{
  "tie_embeddings": true,
  "init": "normal",
  "optimizer": "muon_variant",
  "weight_decay": 0.022,
  "dataset": "wikipedia_en"
}
Each number is 128 + 24 x the weight over its row's rms, rounded and kept within 0 to 255. Layers, rows and columns count from 0. Numbers have three digits each. The size before them is the row's rms in percent of the matrix's.

# up: layer 4 MLP up, 384x64, rms 0.323, rows 364-383, columns 0-63
# down: layer 4 MLP down (transposed), 384x64, rms 0.115, rows 364-383, columns 0-63
up364 106:143161097124083146123079116132163088124115118162140145143133106109154133155083141156100103134097096129125157132149138168169109155125158134125086107166131097150129133164147113150110119159118114
down364 094:184167139133137137129207133105150113125113091121110130140108108136111117141135067138117092120134128136123141163103102171117080077133122136146134123146126134138145140116166121155128088136112135
up365 091:123139136127171105155117144118125112145117100112138108143109147081108104163157105163166125135074122137115136176118092141086127144149122133159124168119122093104112101099146132121172157084131151
down365 078:126090118109115131121139077137134128117148115089065131169119118171143152129105129152121154164119116125134100080171083109149138136105125130140147105165139149168116131183136114123157150128122117
up366 108:130133112125147132101140132150139133105122097090173143117115158143127135110088081154127130084113102139171066118156122140085122141101188133158134116150121142141147142148122078124140105115109147
down366 095:138114129139135114124082147146144115108108167107067131156162133118162124157079123153155083151157147125098106144101165116169075127120123142124136128118130145130128134139146158096087126100137100
up367 090:136113126142138081131108154129121154186151097113135157105079139125102116115113119122111090132105160136139155155149111125155125087110094147106114101107172152092163130160145113120177123110101125
down367 100:107142107128116100149143165089099112136129137135140116154134148154125138087136118143132140111177165128134163163116078137084079129108153081164109119112128129157086146124138131118168139115097154
up368 103:135148128140110119137150150157114119122110081126085162110119091099130132137114099177110112097123084143113134128126149120128156154138112181101171123152130131127155125129069128120154154133096182
down368 101:105124143070125149142140124116147109133156101114107077131141122131089118116150113144094146128113137094107133156114077162151123115153145169096132158189135117121075159136147132130165120126139138
up369 093:147116108062169132174162147111162153103160140099129155136201132143115136158110145121119115131125152128122126134143132118111122102138125116135076127124145121072114104103119140090143143104151117
down369 079:118132124116116126138139128156077125125150169119183175111125098129105155093178134125134109077145108132135151157140119128120137095111128123121140156133157149088108146089106108067139162128141139
up370 108:134125103135120085110162162111132169111137148147110137124155101107105108153152098128155131111087152101124136087126173155142140108164141140169115137095161126102112092109078140135160157103106127
down370 102:137125188122117114125108164168158139108127133140133112153117128131106090124135091108162124139145172092141090148129123117141110151117081153104119111115157164110121125126192102132146130075137103
up371 116:137156113097129114107165113137098137125109112129141132147126175105138132099119101153142161146145103109128148087178134142093140120139104141161099166146120172139154097120143058146126086110121116
down371 100:124170127143130072157156116126166130099079117126121091139154140154144078139118145132104082098163132134138137126093136152149138142109134133131143163110154135063127135097130156136149103130097117
up372 161:139121109089130121126169122098127145127098120144122126161110130123132159147135109136090114143120144170141161098093152136158112112134167121130153154176151097130106077130108112178094151092097098
down372 186:115108155085099152113153099147161168100104080170158088145120137149137177129156116128117150168107100141077103151146145140105126157121118139108130117155116119144101128127146120151133131083130114
up373 105:161158116116095112131128148156157129121096118133116119142099108147146109128120158137122169128069121160116083141116132127154137149121081097126159085116106164156108178145131141171139120139102095
down373 092:129140097120113111142165150162121108117115131125118089132120149162166135081112123127154124097097166163155125126099103120087103133153155121133149108141104119124143151148165173104099083162106093
up374 092:112131093163082157152151151123117179126134109145129123149132134103136145120151070164164169129096107138138120136140158125107129141129142135144166098120111088147101113100132124121159086078124104
down374 096:123098162137106162126091138138131150134141110163105107121122135146116163081116108085095119123121115144130116163149160122138145191098149179089141127133111117110099161119132113166129095157129100
up375 095:145126106134083111126125148102134126113163105111115084085154141124142098132141123091135187138114125104135144142116198166110150119106108125107121116110108149182159137172136120115099124120141153
down375 107:106088086166163114163144123140164118146111131122102125102118129158124124162047112137112122150169142141161125136162082113129127134119120153136096138126151072106128143130144145130129127094145125
up376 091:151127129150086122164147170098159135125141157129102117160125112092092109129092135137210125116134129083124123150162121108092125143125122167124121124111126160134118141124163132149150081122103109
down376 089:098120154088112140133133122118145145131149122138128156115103111138153177091145134093142093160148189131114122149114120123118126173093162183092124117135117150075160134107111126153128112129122092
up377 125:147126113126144133134154168100149139121137134152087107104122107167106086150207130152104123137146113128121135104131149099143119151151117123152148132138131110169093100106129077144097125119077105
down377 121:155142124097098157113098130153113142122123120130140124107151168134188138105118119153134130094098108122112176187111131158126129108107104114139103134122064107168121169121147144093129150144134107
up378 118:153098119141159058121157164167098136100127153136094129148116110158097126086122123148122152129110135125138149109091161117126125163135170166147127145138125102146088110132155108140117114119077121
down378 117:114131141091122119156156125155192098119085134153130123112152168094145168126112135093140124136112124156130143139085119142076127137098118106084100084141167131133104130135145148111164135147149126
up379 087:107163128058090116103096089123160111138121111119136129160138151123134129133150137162119110130118150123127123174093142122132178132116169083131111163134101116101144134136126127148080170143111155
down379 095:132130125200153115138138143133109115134123148157119129075109133148110157105092132135130147119105094152075108116193122121142078103159134112102153130124143167129117113134145143086153114137129112
up380 118:129131157107149114082087106108139170166118088065106114152111158137156165105140096134108154127146101095164137151183129122143145144112104109108145127129126143135121154124161137129110120092127118
down380 101:169121157103124181114137131090136140141104115145146156136104129135147169163117131105102163139123114136119102108080143126121135117110136132088126165119057182133128152122090111147115164123107130
up381 092:143105125138102118122089167080149110134107128114122147154129150129161096134097103175134156113157140115111126142154158133124143133136154100094152134115137127129085137062126180140075118143142145
down381 091:081146089116141114149107127107083147172145133153072148112121114119116118148172187120082157119133082154140137163140110128144154151084125137140113153112123114128130081136137129132144122137123125
up382 078:124145131114144168112167174095167140134168119149109167167077111120143140163101128146099104125123131120100122164157093112118113150103114091135152142111151125130162127123152122083135101091124121
down382 082:129158141098163122158142161097159145125140083080114147127114134123189138136117097129111112124094150114123142193100151135117099089119108130101120143156099128140158110141114139107105101127170125
up383 094:152104132151108122106196131138160126097148149124152138129128173087132125121153095133128133175096113088114132172116147151116153065106106136100133132085140134157125131147100107116103134138135141
down383 097:119120148126154084092101080122130122151124119115122150136168126137143117175129167141079153136164138126142148131106123128087123161112150123151121108136133106110137103107205158117078106130125130